From a checkpoint of a small transformer trained on Wikipedia.
Size: 2 heads of 64, 19.7M parameters.
Training: a variant of Adam for these matrices, 8823 steps.
Each number is 500 + 40 x the weight over its row's rms, rounded and kept within 0 to 999. Layers, rows and columns count from 0. Numbers have three digits each. The size before them is the row's rms in percent of the matrix's.

# layer 5 MLP gate, 832x320, rms 0.106, rows 349-378, columns 160-319
098:532514518517540460455558442501495491481482553490510504456449503496487487459468553540511517518511478554581445547494568504528385434504480452539387539493501502535527493500502506478497438487475537533545472523529443538531416453535468519500544508546441437517496493440379486492547566490548505444530549468559477520518481423452458550508471524490548522519534503421543497513522564474585452538501439479509530494498459507440530479463496509518514500573428529516534516530490501545483485465440603
099:480458491416495472490483527442429474478454494446501473411463450573539440471480517561497455540541439496525503491460552523579466472521443526525552507476520563516500475427481497463463408519558518497567498532564556567488445473482421432497579526473470487512530488526523553456587494531478544448450491517499500452448456463458532579601505473515486466552463472563446499490475484494504483500550582561483459504457511522478521482519483387427487529519490512464535581472526441535544508513435536
103:489463521522504461544482528571469487491534438493421549544486473502561458507468522467465587520459449486510449445528511508425521477481554519524517500510521486451498496457453453470470454519553546512493565518543541463516458473529464445435512517519522497589486460526564542480427467500561545574474515515517521495474508498493501499484450487453461501497525445498429537558486526477400459536511570520446478567456457491511487513480555526477522484528478554474485485470444516512431492482484532
098:564497512497463472479528457466487523477468511474522511453492525468518484473496447543552473537518488485518539493480467506433522484534519430479524499495516470505495463471474502423470514576524503598466440480552532538521557477419515548557522457495556495521477510524478477569518494451537506446502511507446532545469443483545483559524415503562539501478478451497528435497519514504512556526520577428498455546408614486506460537511517445437519521540525525469548539495507479447518494494443482
098:501489453472476511499432509480454453481483461530460499549468475495511453516529479502511540508505484518578453521505474528430576494561521356512486451508525453420500472510488550433477525472547471490452526501474484484438477476551526482500507485475516555467535455495470523527496456500530500497500520520446487549479473538550458543532456465482513510542531498448576384521488481524544434496477420561497466484376519528493477484494577526478559549451465504524579463568454529529581461551431526
104:518484525519502479494535483480469530521483438424456534526474528608553464446549545454465522453513564506431511512518510514563570507491518544569512500458506439548539480495480447483576512505587452599541556423566501432523519448498495483524510528455475523523472487544484491461562529476546509528508468569502520516505507486499495498390535506545462497477480499470538529488471444465453505536551529552497522510461515534500541473519506565515507496437500583546546547481451474449541477570577516
101:461433482584510560469499464521502425477435537508454507506490521434521466466581525480516511510534547493484550481494571508474471484564544440559523473480451499442497420507488472471388547530443439448504509578562468452472473591530457507534530462457459512467531486496503514469498502493490601490457511454460500542494482518466495517549530459526529516496519577502506460524536515489560465416509443501517523556490454453560532535377502584479508466556509565558504431548422536514391514456505530
101:455560494433547533434490487494478499531495510424406472520467521497545474490514438442450498576560503433509500510443486544481505493554480526501486452521540500460562513563425475501498501506525454527498496474544527515503508508527530587520511591452522491506575499458469487510482484498548503561523493566514485462430531472471538438498531535506508438504485474567528466498525511507483507556561497588475491472451466454460442519449536494522463507500474503432441511437502465413525425440542476
099:469489521475500497472406473451503490443436447461500410515496457511502496418516573543467506518518480442525485565518583458514515430554513482497463486478492423438474489526483478451465531549438517510526413586529509552513480428517572523430460493520480524506492472449442512508567470567459566486495467431471594508470494502518489507423474536493516525571580470485493496607580530521537480471520470582474487485471519463522450493511525472507459539518522582492525555542490471503543499534477527
099:531458501481502471499463451471468457433477544496471497562514479487534489494491585476569455462508478471542478511560488521558536556502503402512435439525520464600509470490453491535560469418496462509495460510608460535494482481522486508591558520494528530596529463491533521521440448566483481520498461519457519524418503427452441480462531524417525548509488539504467556488527509444547464514548485502571492454359453459547430455454521526437446493541389486505551458506534500568466491521515556
103:399486503562439449555459469464442458426477422531460508469506537498491427506463472528429529521544480518505501557446561458419537500551520425504475500486465450482441468499461463454527443526492512502569497512486556545462518529474511489515517471481550506537546467551471472418461471512460513521436419431458528473510417511518513518536525464449411589490461522523428478512482559515489517487628483527497508526510460495511422464440511430541515563532402525485529499525451475559456554493433532
102:532434500535435540493479501534457468506508471461532493463492430481571464443511484578506505536526503533457520450534508489534528470515493519564538557440455442475442416448512545472471506500511505523534507560561442476559539454482573528519456474488485452458493458512521552383544579463451483455472533502488527518414441523448467524494486510528471475451561540475438429555560547475474546483496551434446448558502447504535506536467530519488527560539526516519499554557552551515571522521558561
106:435562510468480528480479479562421490487520509462506493481510519537607525479542514460522487457505502494535509529476516536492497491482449524535514487569498478509521501445438536512498476539537480534522493525524493474549537537480439510481523518516485511556454574418451447503491504472455479568502387498467561481504477456481565481479517496420489474536563507528515534515486505454571468504536479452498475445496503387483441544518483447492488508466446472514504509470492495525477492484511587
101:506486431559505544480472534437452463443459477436459497507543477511561437465512528586471507482536507449525478555517476531540560453443497458545483491440490480495500523483465475517572491551522583543611535496558603496549492466555524488493560546524462557512467473505484479487456461417507517493462465528454520501504470506499436524465501428438502529538533548511463590488523475498438541500538513557560458525483494399505493412504573489498460501534474544501503537370491412596516536524532517
096:560530512496576528445454481544486432483529505472485516544540496483558486467425530497423524544487604476453469541527558479532581520449532465549513513433528505518505509540481446512422442485475494537469466480495428458515519488484513446540491491467490469568518490529486479517561470451534510490499509464517492527530397502462537546498499465433445498442511488520499464533506486507506519556603538591551542522496519488495469491504511475454518471454477493574496492525482485491509535516528515
101:460541451529477470416482488517468462493550546450478570570556513516503444474462497455436568480485566444530517513477456520458537513519470431465469564509506534534542534430431520512484567482546559463493490439589476533557467496461476483513488476461505518461549510425460495501540481429496507482431442567521543566502483457476536487488501428497525499482552464493471390570391487528484426484555493555436539506552494449411434492464523440599471518502467492479439471450490459520445491499540488
100:491537499450432450521516462472465478426477478497486571470485593516479471450447478475511493533522565499531452516469539425445447501452507488548564407453545507513510508490469492499516516448478451458476520450510472533538551470487426552451496595461507519527450454500518519498551476489548464560480491515509495477453501438590549563575491514486449514561510518475487530468498504537517493480505523560504529518440556578538518520403580482552461508483505493461515508502405521468482507467530529
107:458500514543551490448503483454497447490409477532527433453493442457452427444503505478480564572524495497474490520524538461530504498498491526558471539483488525478493439489522508445493532564530471549487516484560436555489542515455476573616525555521433517553494492482485543479551573489461521489383533487474550533470575457534489530446544461480429520501523533557500469551502488542596506513502436488484412464501471503495496460507542531505530490588455510488504558479436499495495548486532510
107:455550519442519539527481523491479471549509522481493466572543500512482470497454517508494469477548530508498456526497478548481581492490455401531488536513495476483497504374484566538509489534510532555519521530542540505584442542472561454476552530374480480554471501495484529471563461495538555600506493535509557465522492477449479573481554593422460530469503494496430515502534517505480436475471468447402506490508517448470402500474570539539462563511499530497551552537482473518426560561474539
100:472474518563509476462525540449503470542426518540471578474515459399509436457501491521480490539489459390503441481511500533489532536503491525457509459522491491514465451460523458460437498486517572529506487507520505480512468553467446512505506484507433494551528413514548555445463547466568523530421513557570511506457479455438475519545509415520454471474557546498467485563476558535468510496533479464494524543438452492473491506428560586570514525536516501540505478520495490516450569473562487
098:479485582494500475558497518508464489363532549462528469368520473525494492518479518480529542550540476485517484477493501502547495494434495494576547513548448463468560509434503472530533383519506512581524492540553529505537509498445512478517427485481488504580454473499565606455531514510549488467527481513528499553477428501502541511593484507486499452527506446463498522404566536443470460513520517459546499462519480491524540497483480558472515457488479566487457519464570529478454494491505517
097:474489508494475486446422569509486483507467455522438514469516460502513477441513561428464498469569493517570534492500508512564584521496520516543556509513583469468486460545520444472477546553478512529494422447536467483490582516536506467529520481421494483470489523536507473429522528439498488484488501555471488483452520531536461550472556549495473449526457524529569483533559517520474482494486507511496527478458490461473481495434484528511460474508453451554476564559503498519476563452518510
094:483492523477495520443496566512498434541487475442486530489461485527419463475564483525464494462464479515455524487530490469558464508435437512509555488485453452470478501504426502476470488469560498555477423522478492490498449443539456498522520456503448511480537522504523493502515521527520575510518504465415472562545561439447525528490477566548474520573463541543495502522469541431413571562406533438475477596436453507522565582515558495538524486550502500441479608465485493559611481448532522
099:457446529497564516483456455565450510468591459454486533504485546540568476512442600564466547476470461478488571547469520457508464465526590584465505549495509518477476484464471475522550433488448476518526513483534486450494477499499521503464513564411485507576547532425436459474505461540456525458415444457454542539397525545509488454444554519402434499490491518456522500495549502490538470529503472530409477517429487532487499439560536464453458580491496515489593517451515460485537538532497540
104:518460519536575477515548500473467416514513445511537582470479485440472481426490529530507508508459539467521489576500414432479491439515458468541473413495530389463487526384513508464546480524559489465511446468513489440463511494500519520528487511551518507526465528471439567496489540529492450519498459489536524506494518432523451527512453464500483440618494466447482579424544473466501489485466477487449481530445419514561422462491510475548516532505483519450586503474529519521512442490542473
097:510527501519455500419576450527467422425504537538567548448473445458464505458473478435448523475452506560454498441532461430512433456481546532539522473516509458540518496468509565552505511479476494532510499497488502532524437485417510463541534467500508523533514500515528534519529482480452530474512434567521505471505533451477472518530498531500484450549503475492444497581480488413512398469493490581495547513524533485515508516476567477492472502505495491493458483478438506472479415587535582
108:454587464506534481536500530483451461428459460431519539511486503466535507451523518505553444526540496537476525529494446512521520574517468500528387465479538443508538431466476499467521546447507448519591472474575415486504563494440525485589500515491520526582492501458512515525450456543519590555536599522454553511436534432457439445408475517484492426484489505521485506513505518516532515480474501524517526498500520540470447510443533553471518528504440511480546485549478561576476509484549480
104:509451533505518506520523466478463460473472475512607472426536464474554434521548536528494476473514506495548553523499509544519467585486478544494463506462537500518512510538437448559517529592495508533465473464478497595525491503480553535515485486455450462552545518462435559506567504432505601534540523472536557517464481474492550491537475495510505483548509503497479525509482469546565513494435487487541516499490453459495483528471554461516474503451408580478544517522476510441531512479562489
100:523473539485494490426426420477457526517540459578571523577433536499476492455497554480528473497477509510456527522484487489494448433456604559468523514458622532425507434503501485501491472543385502482498552502539510506548550437527487535468512435456522558564525512507537457456544517515529475448522494534405486455480525477474464466422505492466461491446426410475505494566555539508521469526511474480412458514510502534523504544501495424540508497531494531533463536523512478471511483558526511
101:476535485448506531526503528532490484493460496407530535578481513476462492454554447549479497576501469504554518495472520495553508423456465485501454589484483526558511493470539436565451561555521489452479500508464509493552454483469530562512523522431432472520491506500433526505577502462514504508431425534514544533511506497544466554564545573454493480618578466488458490539508516417561503523463535553444559574517448451535503528500551485528511491560523449459525579471535509539518545524521508
# layer 5 MLP up, 832x320, rms 0.109, rows 349-377, columns 160-319
092:489464420493533524518487548515470528547499486538459512488487443504612516536478487501482525401547485463432460491522516494520562514454570521441572529466529507525485436506482496576507464596483551568518493495471453472577537548459588486549466508481540439498491443470517526530387500519560463508432478495492486535512482542506570532501498495456413505448515563549470449505509441523483535461536584517478462534470471501546495535519485484447533518504527539469520470452416545501480539482429491
105:493488567522468505501474551446504458439475509436539460384566438589475445505494484554522517496518480534532517482467575547511459510513523567532550524487548529583467476486429533471572416530476523514563516523524458623502462432525381483446500521473523513525419474549552559493526448477501503487515500509508527427471454531541494571530496517477557460513481561563412492466512533522462504460520558545566503453484473538430474541511429447438554448519474495419516527472505461543555523543482516
105:429475479508563511470467545528517505545459540504462510497492519424487527587520478516494525477567430469511410527495469480528545441487505412471501442545511496484502474525530442503426469484400524500445503475564504547574562586552535486496531460504532463523469491540468488548497462404477464529546552579494506508520549466450475541466502525519464473487495520489447484463543502550517500531549522484509430455509462506464527460465521633505520507478455479533649409503465551548544572464540491
095:477504461489515548516486532464495475486560554480502440512482539527499526423487498501542425508455441497506555587456526509527425506486485557485464523526451528581497522530510482461490507476498456441495555466501463520479400509577435491386460512480454486569459459534455495420491560531492474489473539581556452495566508555478502503491517514453507479474545541487511563488484513519511439525374492487503514441589425580529470518489480459543509503491511560488562515495480518500524503523510481
105:544491495495390548481505504501516519505541505460523504500459459492443513508529433454465530627490495523544480475403425496524547525493508469531514559491571542450464547457517489505473588473486459518448567514539507517454521469558495491488442561486439596525510496455573471499533541403491499409474493529521528573521526512503535464486496470519616454447557471592534514498481515519449470502464505481510500467440480550552482603489523460507479499438522502461461504485487471479527512517489463
104:506606460492546453507454526519486524504515520420523582534515445583525503495588481481515509529467525517499546442506501454538495545464400489553516469536491492494482438534494590500610441490554521545462556485506471473537523469467528445468471504472437496513467495502483497517496431461532512521496489581512524497500520526417482496460527549502478491494409472516492524529504507426472498548543549456419475488479489517368485486520434525502473545478556508502501562512516541521496529511599524
099:515558432537490518486546565531507467544448531478560496520519492427516510521525489420509504460457511475480475493526489578512549514441479534451529557499401497596496462477511514569585442463493428498472562501474571509429481483453516539488530463523467521540433497511500443469601510483447502467492497539572464484446432513486492497554510577500485477477475508550545446473476531456400432512501548475468519540502575426468524472493500540482493456499587484450529508552502499474464519574539512
099:460480516476504540494560480470542548535415501497472513451494554518537451468496448505464526507510503460544503482483543554535503524463517460518493490537567540453532455488508555465479506522503516513453432498521503482476519506594386554474506534485534463526547526531451542490546537502487497496494578510492461474453487588447569528492508524530532518509452485489503491525504568577441525524468545586482570492567419495498475513415486511517550474520511476497482455537481446490528485538494511
094:558553520484499556533468417511482470509490476572457453517479488521574534509434554560515519418518508530510526522514577510485564496542532508499450552523469554472526504562536438515544520477471493530550472451509444449521463524508525488430520433466502545495478557507459429468434518589459473530483494492424508479535515561519516489407505457512479498513518487494555480520466501472463517458617518477584472479469508429456489418558510470487466459445583438518461512457482466443428585550492444
097:523534449460492473520459435444480453442437443386466510473515516556556498513570557455523452507473452478527545470431533540458495526531543469511497468489463494532416478479448515510486521452528463489507489467559532504509495485466546499557503540506576527550485508513508557531484536562512602484543520477474506494500576476520467497517547508485591490499465544493488552542430417460551494592441447416562534516437484541424507453536458529453469486523428476504520456572500548539585479532497485
105:441533508445422497511535495462472519532485546505434502495543467494529493502552423479535450527513488450490509494548522459451519440506585477421424520498438517451472456475501553487470493437515523494444454543468520548505546424433596393545507490507608542547506487534520480539492505521476520502528508568405476545480564494465526522469494471504464507509482468514510493428555495472514497455500450522538580520519526511524527511504530524490528539559448531480483462454461527527549609490509469
104:488455527439427470512429552516493496518501496488463447477491493551464517484527513452462524435556396490535593446508428482533495491550503518499453448491534545492523544550493453472475529446477434542481517522455579597456488490504505455479535524523505440462563562562498463568470438514594524550502567553542504456521503462529488455441545450505476535521517461495536456552513485538543493559522535542477471513539512495459453492507478500536479522458485470507547447495537483467505551490454494
115:534441484523472554484454472451517499504452483560532545553477479486525504410535556479430467456509496444476529423520469518529485454567575473456468456414474480506447481524497465548511501399439481474587475496534499585471477493511530484534468395514484520471486480526442474474487480485554521483523520507567517558469473518469472463510512488581483543430515488445567447554562458536542438479498522534472439479520441536500530496488546545550481511550511519591509483492459554531512508482462539
103:532575492468499469463531498566536495495508529494494482605465427473504513525603480515493484469466450540545454462483515540473497519516485478469508427516626482573475541497517449513501427495597594506495489523567530515509549528498500502541559507459559470469479441485582507495568502516473501494489517534508481549464430479526490487517475564484576501520490473515540435474551491455466492466570508547536557522532461536439537442491521527419466536486537530487497471571480558503397479505420500
093:586502512470514501497449446479484509496490571498569512496506499432521479503530565504475557494483471490439509517510465519427499456550560529501502556481509458499411554542568484482534486520430496363515443578525446493541450498536453432519525419456515478553543472548507438436542527528517425536517494483479442493510497472516493505497489508475556587527441533515523551502510498531506484432503537475553483453498494461493599572554481530482430513494503531489488508535490459419460442478513463
098:466471503532510537446500544505498464447579506457422509606550509541507470459422502456483515466511546521474517505505484560423499483507528409523474549485442501518520492472442520423500530519532570393537547495558463539534501549447523521513552527485477497457543481462528495503495399465513508455453453528485491575525498510504485502529548511482481538392544448511569420515382517511441503436544515565447461558529488514450486520478525447595534509519520490498427494482498470524483510552543467
100:529473515579516508480552521519492537476469497469498544513496492434526493528487531505478540603510526438531498499512514497539455549414539521497475438467493514497474456483446504474486466533466493479487516453548444569515549518558489579473401527446458556487455479523450481503543507561539482499479515548440482541500546609529576479509459530447436516497439512535547485456549428544475410554495558467539482537532493579532467597519572480495483516541529454516507464507498555467475481487510438
114:487482457574479492527578502495468477493523486503553513476569483425478484529509487471496525514490548433522441467512570477510497483448478536556533539466494499485503477442536504425473524489538492526480603513516431513529502508562503495585502545526480543546537513521570498373550429454452546513456525579538486514500499477579555567472459418512482490468522550552584510507528483572573494495557490477444435477544479538588492507478492560488527537529497495485515534475517542452497527532566452
116:503498485514416403490466523521505503483475520541456559437530443559514518465544510502505553495458473478549570451590467589496418500506512487516511422533520527426483451565444436521481593479474475515492457506473496447410522539504528552519428448589558526455512512446462458480451466549484436450429463450448482562451477511482488519494502476501499514488475519451551491531486530455529566501558472508496469521464480485474531523500504452496552489526519455537401547477557480494538432471507556
098:462498507572520520481523495452484460472484507490548523416486524441520504460411483491462470506448522495475556487490551484503536563525528573501490500564476453561463530392520511452525483472489482442528439511510512537519517560439445553515515522518460541504482441492495463427483571418514475579451493502596537453527509458422504478554551424557410431440482517518495472525565485519521520551491499462491435497509437506519472496500513520506448479484488482487531483552500443429506560449606491
096:540566489631537482439535476475492552504478481565517499510505446439479489492502484592402501452428507497511524507505532491489544559494492445503501505494505465457465513485524537506594579544451501453475482411507453485501517528529531507512494502494484449460471527521448426459491531511431488435552450456480522490518469503427508506412499523523478580440438471447497480571571503450499506477531400546464529505461473507507468450561526561462500497468500530510442472532441497576519502447539525
096:544517548482438464569514454486506471487588595497437504510481526490554526477526501477380538481583490414556522462454491520510513537434521545453503513471421537500413447473519485475506496456461522591544453419496552521465540511528544496531492496531499387487509481566561493516467501471436503475457456452536516473481496483484495484597538546478531519559477491502457466490482527491462472429497537500508473446484562479448467442482510510509520505505551443530497501491496530440470517488488483
088:563504471530526573561449428486522553500570512466472546498443485499436532510491567493426568564466574524540545518460488507474442508574511531547451453470558490474463552468534546492543471500468574489535522517460496508533425467502452540530466460446499535462457519472536525514497530499465450486551497434454436516483454544570509506554517535606607493481502481487545544441524498525549495522567483479485471546494486549465462480548516499434478479451583551508474438472442569491512554526488451
099:502495494396508519482530502476502499532525429495488436501535482481489474555500519509475489473498458469523516456523509473457514516516475500576585405433465538485471471516498433522551483517580491439542464467500487543543497460577481508455451522477522461528501510475563514494496539572480483465445421535527490480467541515573525512507555508519476433527486474557511532524491526510467561456461555492545489518522537577502507423582430480464515530559513521584398495481558451504524518488478490
106:543489489542522579507526540487480417519515472525520575468484483405472486498458509514578554504536512475523490478489484445463576486538515482538432437435513436487436500420486422458462578477551478488459429470430485446468431528513475487482484534531457456445462500574473469471502503522458455520510498487458564438485536480540458535509568486498519548543540546464535530483516471571489487514546454524532544542484519542554466537517506466430523592477494586501540516500515597408550510503514416
092:472496430491447500489445516506503522527499461478496566542509471458469504506452431576501461511482490422437495529406560453482543503466439497494466494577455469510489521465552450502554556446528512442497448503503516484459520530534552447557523477567468467470498503515473523406490538491498469495462426480499435474485513484455496567519459541454499510375467533450485535394432499425482514545554446474430515545446426501459519466451537503524482476460547473535486506544497549502509491466517499
108:489549449530549507515562430456482458453529526506431487522499485531460514445448510562509490520541498528467486502480496501497514485543485587594510494524544529508499532568500450443535503423529552552534532529586499522495508468499552533534497542480532537539520508504525445550444473552453514441467518445523453504422481524554488488526467540426466528489559449507568532512499614434609515519507503512524458541514463436542497489543518451515462483510446489422528446519529499450505450469512528
106:469533523511550555501471479517485445506512522512486523488519492498489502541484526588509582475455545548537466497549525566521529525562504482499475515578527505570508459495494474500465491507491490556486512538512463580435525393505574480511479539530552511489507496483539547483482437532521504461464433590469531471459415550457520466517533520501439552493458457513517497479474451531463504522485454508472481475480556464487505566492476549524469489451451523428518523505563584508557585474399463
100:459501462524496539454393463511486477460497485511451482468543454498506504512480452538453481555500486538557423512516554445480533550582495473453500448478528428513479495501491508535479535400455597436487481570525496569461472507561488499481505526483506494537596429492536465502473467542433511462468522466456510529459500490509507471479469474461508501511506453573482465487601470556532507508518471510573568467500507551509499485424552516442541447581515487449438495487516497534519553407475567
# layer 5 MLP down (transposed), 832x320, rms 0.0982, rows 349-377, columns 160-319
095:477522530541507459572519459453480477528537515513528475466521508438482473501534554529515521422542497548529565531436506478537336466524523421504453557543462576518536478475539501465459448485527534516487497535489494517485477468524456530507528486462433540567562593509624442492578440509512497461525463462523448484495538483516524442486506506503488490487492478383523450548480556542545482511454435459532534471506520498417557466484518474469472545502477546546511462519575459508531534475502488
097:516508549588551463510520482524498472484489481460538480389544461538452477582434537433511535416530466504519426506473445467513497470464443490531569486453529570483466575517453519525573555452430520455509501473448504498396442458492490510490515519506562531557435477515496473475442580468574496482558505490597483477449523520509567564497518547495434458514452509518491514450523579541465483451531508457486477455523540508559566443502513481507537577490512431493505444530509538483536525498493456
100:580531515551467567498487470516568479416460501475448504518524433430488556581421534523495433530578531495524578396444461492518534493510443511580469494503533467520436511527461504475504458484474558547490503420460515511421472454548522530513466469473483466552435516507467502456514509493548488472545485419469459508537484496440427531500519460529512548548566462488534441468460438388553518489505435494527452456532416488505533468448521493550541512561449538468499492476466474577531486537454490
090:437549519484466531484496493491422475498524462527488503506514457473529485527489545508462524492520564510472444497581523498519443613525430463463533510511519619415560472510589461550533429549499478486575518462439476496530464471545513472470448552493502466432487487464541528469492510498462454473482481462513528447540456550555446492509541484503474502550489522439501455491570597482549442475540545445511432472484489466479509515524481510495516548407502468458462453504506516495480493519509474
098:411515490516499469510524418490536545470571468502579507515457562492486472515453474510473502548536520536505569488486530549495501494473475525407502516473463493472468542502500536441522538586517396556519525410502563457518548502466555505561510533508537475468459538492443456508480554497516512469517541520499496513521573487515537497489533534464459483539472502460498565430387485493502458514527526502502546512455469551536453485519511547563539462543536560569533551487525532461445546468456474
103:424442584554510522448520487625514509546569547469481542416472561510555522494453560538499511528478494389451534470468501510506436544513564481461523527464513449487449481470499505494457539531498498420532449536557482477494470507536477567508495528504467482472474490565536506474510542423509420552526515434499496539530421475493503467553530496580512487379493506445516474499506558506534505480511487486561451551439508534602439460492524489533472444511501497450523508461510529529470447434447540
095:482465494514496488483476490422509533448480529546507532488505460502484466490456493469495440501551392514551499517435529483522483539493539534507486472501498460495524488546445514458470513527476506565451517453481562462564452591526495467577467508532477465456492562493462528540440511482444554565520531460479515490508501493504553485473503514498544584512503591448536496443578510483555519501430524518489551474393446539543490509484492474509497476580501493515563478504494504457536482420466478
090:425525471501478489537483509528482553539454469460479484496523510540502480475504561485502481467418458544490480519550494525476557559471477456492448480423471442468438477510421540480538585467566490469483496650515482472611519489523545496539445540476422569523535476500513464562368495418517496514474573535494385481514464547572501504522428503557458465449471570487534603503499486497443523503499469497427511456513547518517460499522527538510546443492470466462470515605512506444557544478487513
097:443496487445464530477481514466485510460493523431567505508478467503476558510548429462473429537464471464480521500522478570488495461480508515441516442486517449458547483487470542520428515422515533505492516520479488506488489575459478504502467552517501416467511540542399460515524513436426470461491472524553510514508515490498544465483540581499508486544495505486490521494577542482474473490450508455492497503526468558541521502452472468353516504507472511497461459550375577469539450487496541
099:495453537509521445505552431550520467512484491508491467552532487506538530553581474479453527493513554550482521534471511491448461535544518495572486506559560554486474454558508490506485509505527542422492461485482533456534485455453543478484534493537519556428498481459437535559428475555445471537484541510506466474511480483458478512514490532523489523494558565524454550468564431595456521490555510433504493464474458476524554508488527591489530537519474488459572439519529509522553518426490493
093:562458563555529530430529488524604532556483503460513542523462545514544466518458550529518507485545542512455497543497503442564473487548531494507510569480524407524473499492403518556494481470478566455510521601503447523526481541457419442429569523518438504459530493506549499524507413497495453503488527527521460547485521579411505533536495472516595546493473475533507470524529530537536554418540468508491498506492509429450501487482482514489513440452528472478488497495498461490514451495502507
091:482513499511541511498499382490374517580604531509444491483469470445455528550485472501498495543519514557498505571573498554439496486527455463550474481517505499446559542547586510491646439532471481524533496489497472504486495507491456521577493533482594470533479507528433508581491480464455504524415493402494473402453558514546499454497525451477568502540485530441498472498493514589563495553469459476515497489543494519483445447480526479478361472521484474528501524496519502533508496561518474
107:450495498434507512490506459540507522499466492443529504419548556441518543581520485494541545544466584513510501561449485530484496573462474480527478478528542482513539535556550543512440511562501466490510514447478482484594516515544526534446502561574499504534466555470420539492469526507497507499525403567528543508506579482537502518480464481559565511540515552535441509492434498530532499524466594500454455501519474446524445559590469574493528518509516513467515556513507559548506446510504507
100:487547556559475483439509495537410502521535518459518526538431510483375512482416522493505501519547521545577539536443461462525532441484469508501549532440511578508555494478497487472499503553510538495523503532499477522501483473491511471508496478529422431511504468465484502483483515504463493514509588504600474500495625547438545520499546495538639542457520479463536519502478561483498512508476535542440467466487433570504551501457530498465542585553490529533528431531499471484475423558474517
089:468527531499421505507526528534405499420498508469477507562495476569481478540520507569484431574494510419528510534480502564509480611544453525466428472477541498472499492544626541542570511512518463564555531462490467480431558563398542468535434498535502502426447533457444433454501519509510505473548538432530540513473523530466530508531533621483452514526527461428534512509502548464539511432447476441445491440436516414440449465514529470497473466549502533498485497574463565480510467535506534
094:475510508500468454452454488523483485493526519488501488388504483510458440556445510489471491486439496539435477585472470450498507563518509483405549522445563482545534484509440499549531470468508553485472510538514526502538589488474500487409555519529506541478545562420529517427544545469524501461505521461523508475523474541475468481566516514525544556418483454594505458532477537532466461520555454503538523546473516413458425514647481498439544436545464493463524501543518546523434441494454482
101:426478459539497469486523493452546440433504492490495450532473500509542540458492479496482505453511488472496453503491494509470550518434540490480554554474451534483509398483537551471522478416508532539495475465484557481453479490472463506513490530500464486518502532535439529542448559556506451425554531565492480494509509438522532512466477477518446479487553515476543410444472455462505464474465496427536481517434502515510550509540530510480491484411429499535524509503406459488459534459451531
097:505475547495490462523546525497507462479491535524548448466487504465487534478568564516480547504486571531556464461513508461553502550484518507512423528445569500503438450500482556495505513551521453479520490547452519463531496482457488438500500559477552511522488483519524470477474496524487556490576520492521502543506432516475516495499535460548536517402541484443464550502535484502534457402490507505525487496473557562497503504572436460534539442633458464526495479498473502434468533565514522
102:511456519447555522483527502543493515509513480554478515472547518462476503523489458496447471467483483550472611441533553470458527408564503502470527479425462530566496498509528384475473436494464432474547504507465493507438476493511604455418534596486476500429578481484499516524487514520475527452433467469512484472459470519516519533482475482477513444555482495543491522495485566474565472513515493501439530525541457464473608516432478430455467428427466486506506476439476445461506553468486490
106:470520565521498499469498520525571424449508469443500460524496419511457574521478459472476520485489502566551530530475482462553491477564475489507502602528496469464507490511501483481479477522538470549493440517477517510525543472534443505474491504541448493425484532506560507505555483514562439470501533511453447516484474459441479517446451487662470492453563529510483528527498512469463541529476452526474534474518509451520444495518535486533522457472411481509489514482556440472505468458475540
089:551497487496444497538489526451462478468480454490554514613592506551536511503519416531556462514455492508481475501552482452534462475559474517506529513514542472546528500498496533535502524493440472498539517487484487515512512426557518537463491438493461438504523428469467497478471426476497517505447554529506546474490527493516475618502460469487456502587456544547476477548506431469530538491517524467539488472460522541544396465461512470553522523322529434474486450509514540564563522523519491
092:490519467473493464483461422522674572504455412453475491502446519477530480480513510544529487534454542466534515456482541474476458508552505487602484453532503519527533511488455585472478507488524517502454501471537539487465498536502464461488527536508445507575496489464506517505499483485494535502497506454451470499576488446487481491462549427497507539540488449468491519481575505465495474528422544542470505522437461452540471490579502526489541454548526411562527455522529432493479446520509430
088:496494506519553430499444553543537513479395530452510440525535523478460478439522483537516425470497477469483434466534532511503460440458492478408551457568479500512579476471435451450448582586507496540511543516539475478492587499569489467516478544560445431562551483422440425484512518522481501566470489490483507470512507499452462501504505516459487618501486429618505521570526445485511438545472491468493532467530508540506434531465544489545597491541472452466536496506504462519477492522500454
099:478481469579565482538423473498519574530521552491504482468489457528510431521456501445509482485453522579572541567404485483491503492453497536452484508553572570515489489519574565487436504418408585444473516482477552515424522536503502459518535511511534499502521521527463495521460507526539560481546538461489469536522514574510519489478491447490507487451519527514544515457463452459493510479481479522500546503469497602560464472411553535573511474504549429546556519507497430486525437488493511
124:532553490479430502516533533481483410468534524448533471504492444532488518549488475466506475571466493462490491517455449491480506505531448481524442548517568521517494492509487518498494474508514501497470473487395409527486447553544452520526522535429492505519517555484474405515518494474494396433524510487518462544546492477533441485548484497578471422497523433559562523458466507500541569486477507425541474546500529504486480470474448500479495497477444486395408504473464536467491479536452473
088:532548592474474568505577524538451490543542480549466477530481526554558503468550587460506601476450514502473539437566503483531464415444581453532494485513438494443500488497470531546512537535470451525434475487557494461506446478531413482501440485473563547534459534523544499604536490490496491485486417491481555443502530476560506507467469515488452460573467420511499481538506510504537517450487464496465498476532513459522472514552505495497517452565507468553485454504528429511492483543487542
104:498502525479491528515490460536462474512468484489546455498510450487550549519545528476485555510491501519470435506450557463489454544448546494506512507512565510513464431548533532538529472438454502397509535461456585403633470493548491429499476455543493555490496505494521566539398509531500464546540535542510512521493424488514428507472477552558506509595565488529425523496528464579513503511515486507515520527448453529496526508482536512520525522487466471523622490483578507532468556505448526
104:559467499541497495475532547469439463470478533620572499530531535481511526499474580531504483534547495488515509405464486416526532577471496533552455506465441482456503455499469568457524542560489526502543464446467500560604488494571489482490444516484489499554566529483450534492459531487487505493517533396523492543576525469627506588468496487469577482491499440438509468505492502514495521451455495530503497457559536462448424474538478548490596462502474508503496452504466423527479453479523527
091:469479453444551463511557453460468516563500521515460510573468547450485442534560591510419446524458586534423557446551505564506410396479521478474525457532479492453537521562522541501529466527365458460502476440517513500493484514500497554567418518465476453443511540538502516443470477482578545515435468605538477500503470441573546464521475483435475483523474500438485482546502533516481472509461473452436474501460481526545518577494562467478483484493553526478543545499506495511466428603483513